config.toml
head_dim = 64
vocab_size = 8192
norm_place = "pre"
rope_fraction = 0.5
qk_norm = false
init_std_o = 0.0
decay_shape = "pow"
doc_mask = true
Each number is 128 + 32 x the weight over its row's rms, rounded and kept within 0 to 255. Layers, rows and columns count from 0. The size above them is the row's rms in percent of the matrix's.

# layer 7 MLP up, 448x160, rms 0.0596, rows 228-234, columns 0-159
size [108 101  99 100 100 106  95]
[[ 93 178 154 123 136 155  69 115 169 107 144 137 190 158 120 123 201 122 147 184 107 124 129 155 103 113 156  97 176 112 174 169 153 146 168  98 153 141 147 133  77 160  96  55 133 100 155 126 109 138  91 184 134 113 130 139  84 180  68 123 117 113 137 127  95 150  96 142 110 137  67 166 143 124 138 182  98 146 148 147  90 159 107 160 105 172 136 122 136 154 101 124 176  90  81  96 201 101 162 134 125 106 136 136 151 105 157 177 136 120 151 128 148 101 184 149 105 167 103 130 130 172 125  69 121 136 149 110 134  95 175 158 134 130  83 120  88 135 182 115 177  94 196 113  90 129 162 121 130 198 121 144 147 191  75  79 163  96 192 109]
 [125 150  90  61 128 124 192 113 126 118 129  90 148 103 118 143 162 131 198 122 139 123 137 148 126 107 134 106  99 118 110 153 170 106 164 143 118 109 178 200 108 151 118 186 132 153 122 130 111  94 129  65  93 138 132 190 125 119 218 129  81 115 144  93 150 146 117  77 135 146 178 124  88 169 131 100  67 133 144 162 171  88 126  99 120 167 126 130 114 134 100  86 126 160 161  68  97  76 119 121 139 189 176 174  95 115 158 114 121 154 150 127 163 144 126 155 119  74 146 105 100  69 146 161  87 119 131 120 139  71 114 100 168 158 141 150  81 182 205 135 133 124 130 120 103 134 108  99 115 203 122  88  76 163 117 120 118 120 223 110]
 [126 156 142 200  85 161  97 172  91  70 108 102 105 143 203 176 171 131 135 144 156 122 140  93 153 170 100  97 149 124  89 108 147 173 123 102 124 137 150 168  92 114 114 137 131 133 169 143 115  94 111 124 220 161 100 113 158 132  87  89 100 154 171 147 145 167  90 108  91 148 129 129 168 157  47 146 147 108 100 157 196  99  91 115 101  78  65 104 160 103 146 134 177  81 139  82 131 121 127 110  80 177 195 127 136 149 169 122  96 125 106  74 113 138 139 109 125 112 210 131 157 171 123 137 147 125 122 141 176  91 101 132 112 126  97 121 186 151 114  98 174 120 101 202 141 151  86 135 152  95 151  96 151 114 120  82 141  96 109 114]
 [142 160  84 128 101 139  68 171  79 161 118  96 147 134 128 133 122 125 120 217 197  98 179 146 140 129 159 157 135 156 159 131 121  82 134 170 137 167  79 113 140 125 117 123 179 135 189 119  68 170 151 157 139 119 128 126 146 114  40 155  99  70  93  91 178 105 123 130 146 127 162 100 120 111  98 134 103 118 112 102 111 120  84 140 133  86 188 158  81 173 124 161  85 211 120  86 139 115  98 129 184 142 112 172 156 116 158 137 175 104 171  89 110  97 138 128  97 162  93 148 115 121 100 141 151 185 117  94 144 155 127 159 185  94  99 107 130  97 130  82 162  55 158 105  97 154 179 121 132 132  73 193 153 120 100 127 157 123 134 122]
 [ 96 188 113  99 111  58  88 191 154 195  78 116 172  65 158 107  97 134 163  70  98 134 110 103 165 152 157 118 155 119  93  63 136 118 151 145 127  74 112 104 134 133 127 144 126 111 195 102 175  84 136 108 177 159 116  66 180 120 159 123 109  72 130 135  99 109  94 114 109 145  99 197 105  97  82 124 101  71 168 145  86 123 112 121  66 142 162 173 172 113 144 192 141  98 133 150  93 141 182 103  96 116 130 104 114 119 112  68 144  98 118 163 171 146 153 137 112 166 121  96  93 177  92 118  63 171 101 136  79 109 154 107 146 121 112 155 145 107  68 142 112 125 105 139 111 110 101 110 104 129 145 137 150 122  91 168 151 124 130  83]
 [139 175 111  98 170 114 146 136  82 156  98 125 103 138 108  78 161  96  89 137 101 126  84 183 165 151  98 148 137 183 134 103 109  93 116  87 178 101  37 105  70  72 150 123 169 172 128  80 108 104 150  80 144 158 100 217 142 132 153 161 124  95 163 182 143 142 136 141  50 120 136 112 146 106 103 120 176 117 115 165 120 112  69 166  85 162 156 128  86 123 168 216 130 122 125  97 172 135 120  89  92 109 160  96 155  93 147 101 144  87 125 116 134 180 165 116 147 171 112 129 106  90 133 137 168 121 163 116 115 133 159 171 136 145 136 103 181 129  92 145 100 150 142 148 193 146 155 121 101 144 185 148  94 134 139 148 110 152  99  73]
 [128 161 149 157 196 116 157 148 100 121  98 111 165 158 117 156 128 203  94 117 119 147 127  78  83 146 114 128 174 169 116 117  93 126 124 107 156 129  90 114  88 104 156 120 126 156 116 158 133 157 137 126 110 201 119  82 154 173 133  88 182 101 123 172 124 133 107  65 124  74 109  82 119  92 136 156 116 153  78 145 158  89 156 148 126 131  93 149 129 100 103 100 121 118 100 104 168 125 179 165 120 160 156 167 112 196 150 123 173 151 188 176 143 223  44 129 112 139 122 101 107 164 133 129 199 113 152 159  83 167 157 162 165  87 155 114 138 153  74 191 133 156 167 178 119 131 145 120 101  63 111 112 131 121 158  93 133 176 140 114]]
# layer 7 MLP down (transposed), 448x160, rms 0.106, rows 228-234, columns 0-159
size [109 103 108  97 105  98  91]
[[195  69 100  96 151 111  85 170 134  85 191 172 113 151 140 116  85 154 117  91  52  75 142 159 151 169 115  84 120 136 101 113 164 144 153  68 145 139 158 130  84  83 146 145 128 150  80 148 115 123 164  85 181  61 127 137 146 134 123  87 139 119 121 114  94 100 131 126 184 142 122 162 155 157 155 119 114 139 117 143 154 101 131 126 116 124 124 105 150 142 150 181 160 166 151 114 191 156  76 127 120 154 129 123 187 179 149  62 141 151 132 132 122  79 153 112  83 138 142 101 129  76  81 126 183 143 114 132  63 189  71 112 137 142 145 101 173 106 116 162  74 144  98 138 122 170 130 131 223 144  80 157 156 131 114 185 144 145 133 113]
 [145 140  93  90 131 119 120 161 159 136 135 132  85 174 122 140  92  95 146 132 141 125 127 112 156 109 125  59 101 185 142 163 148  84  99 152 149 124 124 142 135  55 132 135 120 115 106 110 175 142 147 125 102 159 138 108  73 102 153 116 128 132 122 115 107 152 103 155 157 108 119 121  79 162 113 125 129 114  84 124 160  66 135 134 117 137 134 102 166 143 132 102 110 103 168 107 143 106 221 133 137 141  83 113 130 145 107 115  95 134 125 150 120 200 121 161  87 177 137 111 163 108 129  76 151 159 202  49 120  74 122 132 228  90 119  74 184 134 143 122 168  91  85 139 160 115  78  81 190 153 140 100 160 133 120 151   9 133  88  92]
 [149 107 171  99 158 118  88 146 145 182 110  95 170 124 162 189 152 122 118 142 108 110  88 158 105 126  83 120 110 163 105 118 153 167  99 122 115 164 130 111 193 148  52  49 165 129  62 133 111 154 128 132 153 128 141  68 123 152  75  86 143 133 181 162 133 134  99 131 113 106  63 141 132 136 189 162 136 169 111 132 101 131 106  65 135 139 112  95 145 106 102 112 134 113 130 145 125 137 132 108 146 128 188 145 159  54  77 135 126 176 152  82 130 123 202 107 160  69 103 175 136 166 114 173 154 118 140 177  98 118 101 151 127 215 121 141  58 126 181 167 131 117 125 116  94 169 124 121 150 106 128  92 109 107 110 184 103 124 172 178]
 [201 155 161  84  97 132  98 111 151 180 129 155 168 106 141 118 182 195 181 129 147  72 150 149 195 122 127 137 109 135 140  13 187 130 188 103  53 216 115 136 120  97 114 113 140 119 136  81 136  85 187 145 169 116 139 140 118 114 110 165 152 140 175  37 120  92 163 143 149 125 123 100 113 158 119 139 139 150 124 167  48  86 105 133 147  74 185 144 112 123 166 108 170 109 143 103 181 150 146 136 135 156 113 103 118 160 132 102 108  82 171 148 145 129 104 133 180 152 154 140 124 135 118 175 126  98  93 135 112 129 119 139 112 120 136 110 129  97 164 120 180 164 151  91 132 122 127 138 122 123 193 105 125 151  95 132 150 141 123 105]
 [185 107 140 135 111 162 127  57 194 123 140 138 128 139 151  74 116 178 152 186 164  75 162  99  97 113 149 127 144 128 102 173 139  89 141 184 105 136  87 157 131 177 132 144  79 127  71 122 151 104  90 131  71  55 124 109 107 119  79 149 161 152  69 125  86 147 138 144 195 139 119 123  95 122 124 157 136 152  72 121 161 196 105 164 118  83 161  92 107 145  92 174 158 118 135  93  72 105  93 167 125  83  99  92 151 106  98 205 159  90 126  82 125 129 143 112 154 154  65  71 126 152 139 119 150 113  76 158 106 134 126 158 158 116 128 173 123 172 155 112 163  94 143 113  77 129 111 137 131 147 160 169 127 128 146  88 150  89 176 108]
 [166 137 120 131 155 155 100 137 134 116  93 140 208  88  87 124 174 124 109 185 124 112  79 102 106 132  74 166 111  93 167 149 166  79  77 128 182 120 103 128 101 132 127 139 188 134 134 162 174 135 152 102 111 113 167 143 122 183 106 131 141 113 175 123 127  83 120 122  61 151 125 190 141 150 132 109  97 135  81 109 137 114 118 170 162 113  79 158 214 104 111 201 122 101  85 147 147 172 135 115 161 168 125 172 181  93 106 106 150 100 142 139 144  70 158 116 130 125 129 163 143 130 161 163 143 125 191  81  66 160 137 179 164 151 170 127 157 122  62 117  67  90 137 159 172 100 169 134 151 102 133 116 112 122 127  95 110 192  91 148]
 [129 143 174 154 110  44 103  89 133 169 142 147 160 170 134 171 150 138 113 151 139 116 155  88 126 152 150 117 112 133  78 162 139  82 158 118 134 154  89 147 193  95  75 142  67 131 136 145 119 133 155 114 143 115 142  98 118 110 182 147 142 122 145 143 104 140  86 100 119 110 131  96 117 167 119 161 111  91 164 138 107   5 121 141  73 170 147 153  92 128 140 137 171 139 173 171 115 103 106 102 165 122 183 152 170 154 160  99 101  93  55 109 128 147  95 116 171 100 111 155  87 236 152 117 148 154 149 121 108 130 165 104  98 172 145  89  70 117 137 184 117 135 182  83 103 122 139 113 108 122 111 175 157 194 126 118 118 171 104 114]]
# layer 7 MLP gate, 448x160, rms 0.0567, rows 229-234, columns 0-159
size [ 98  96 111  96  98 100]
[[198 213  75 133 139  84  83 130 188 127 162  85 135 214 118 143 101 127  97  92 150 121 152 109 144 111 122 101 148 133 156 140 206 151 113 120 159 166  80 150 120  82 147 143 103  82 139 105 144 162 101 112 140 106 142 118 104 143 114 134 154 122 118 170 103 123  64 156 115 100 135 109 110 117 186 147 126 126  68 157  87  96 160 125 111  88 127 177 145 147 126 119 108 163 165 167 137 121 188 133  79 144  98 127  64 154 148 129 112  79  89 145  81 159 186 129 123 107 159  78 120 132 152 137 130 144 174 126 138 101  77 133 169 155  99 111 131  84 121 140 162 130 103  92 131 183 125 116 168 159 151 172 196 174 107 150  81 124  57  67]
 [106 131 104 155 127 133 142 156  67 122 115 152 121 136 168 154 189 130 150 113 146 127 157 195 152 152 124 106 189  93 113 127 100 102 129 101 170 145  75 197 116 108 158 144 116 209 140 125 134 144 114 183 100 150 138 134 142 132 233 186 119 134 163 144  72 116 182 108 161 134 117 147  99 141  86 115 146  95 255 128 124 150 122 131 102 106 164 132 105 130 181 122  67 127  74 152 108 155  92 123 144 156  94  96  84 134 129 127 106  91 175 141  30 136 137 110  84 107 162 159  94 129  89  81 150 127 144  90 145 159 145 119 151 146 170 119 102 129 147 104  97  91 116 147 126  66 134 157 150  74  99 108 108 124 110 117 139 130 106 117]
 [ 63 168 195  78 167 144 186 139  77  86  81 115  96 171 179 130 153  69 153 133 121  94 116 117 115 126 122 125 138 146 120 164 112 146  85  71 179 136 144  85 165 137 137 162 150  92 144 159  95 137  97 140 129 120 146 139  99 156  66 132  93 133 136 118 127 146 140 100 176  63 147 147 141 128 168 140 148 101 136 141  97 152 149 146 131  82 161 106  87 180  96 153 143 151 115 141 180  99  93 166 115 100 137 169 154 121 113 170 120 159 162  75 116  82 133 175  89 134 149 111 131 180 176 139  95 165  81  61 137 174 146 100 162 116 122  99  54 111  79  87  98 103 129 152 126 102  68 216 160 139  80 124  79 124 107 108 145 109 122 119]
 [ 98 195 120 171 124 120 125 140 118  96 141 119 142 184 163 145 136  62 130 143 180 118 118 104 110 131 127  83 154 124 142  88 129 202 125 156  77 141 137 133 122 160 127 173 167 114 129 144 150 176 108 120 110 114  88 159  81 168 101 147 140 149  81 130 137 138 174 153  69 117  85 129 151  95 171 147 153 155 139 193  68 114  91 158 127 101 160 130 143 115 141  88 101 149 104 114 140 187  98 166  38 150  46 149 119 124  68 171 176  97 155 104 113  75 142 125  87 104 113 203 149  92 150 136 101 118 114 118 130 179 151 147 163 137 139 190 130 200 179 104  90 108 179 151 111 161 142 182 101 130 110  99 114 132 112 148 117  99  89 117]
 [104  58  84  79 117 119 189 188 146 128 124 173 149 119 122 165 161 100 151 180 118 138  67 143 128 148 137  89 105 121 118 182 135  88 151 152  94 139 135  94 132  95 107 166 118 128 121 129  81 154  64 113  84 130 137 156 157 118 178 124 110 114 157  73 166 148  59 139 147  42 138 157 150 130 121 201 113 133  93 191 143  80 156 147 147 139 175  69 169  72 134 100 113 102 115 136 178 129 133 117 151  65 141 143 156 127 154 116 121 176 133 103 158 192 144  46 141 121 136 147  98 122 106 120  97 175 126 173 107 123  81 137 165 155 173 129 114  84 108  65 156 140 142 121 191 129 183 120  95 130 116 130 109  88 119 105 153 115 124 109]
 [108 190 180 116 136 116 165 100 162 120 164 144  88 121 134 124 107 125 140 224 165 108 171 116 105 138 158 148 187 110 103 126 129 116 161 130 115 121 121  86 111 112  80 183 127 106 192 138 177 153 181 111 146 133  58 178 129 155 141 163 152  56 143  77  54 168  94 142 124 123 123 174 126 158 130 137 133  91 128 145 123  99 164 166  65 165 147 119 107 180 148 133 133 111 196 162  98 160 146 117 164 120 117 151  66 163 129 194 100 159 102 134 143  98 135 165 118  66  75 167 136  91 149 149 172 118 106 120 126 106 129 126 125 113 140 176 130 134  66 111 123 139 146 168  81 102  69 106 149 131 116 140  90 112 154 128 216 127 140 127]]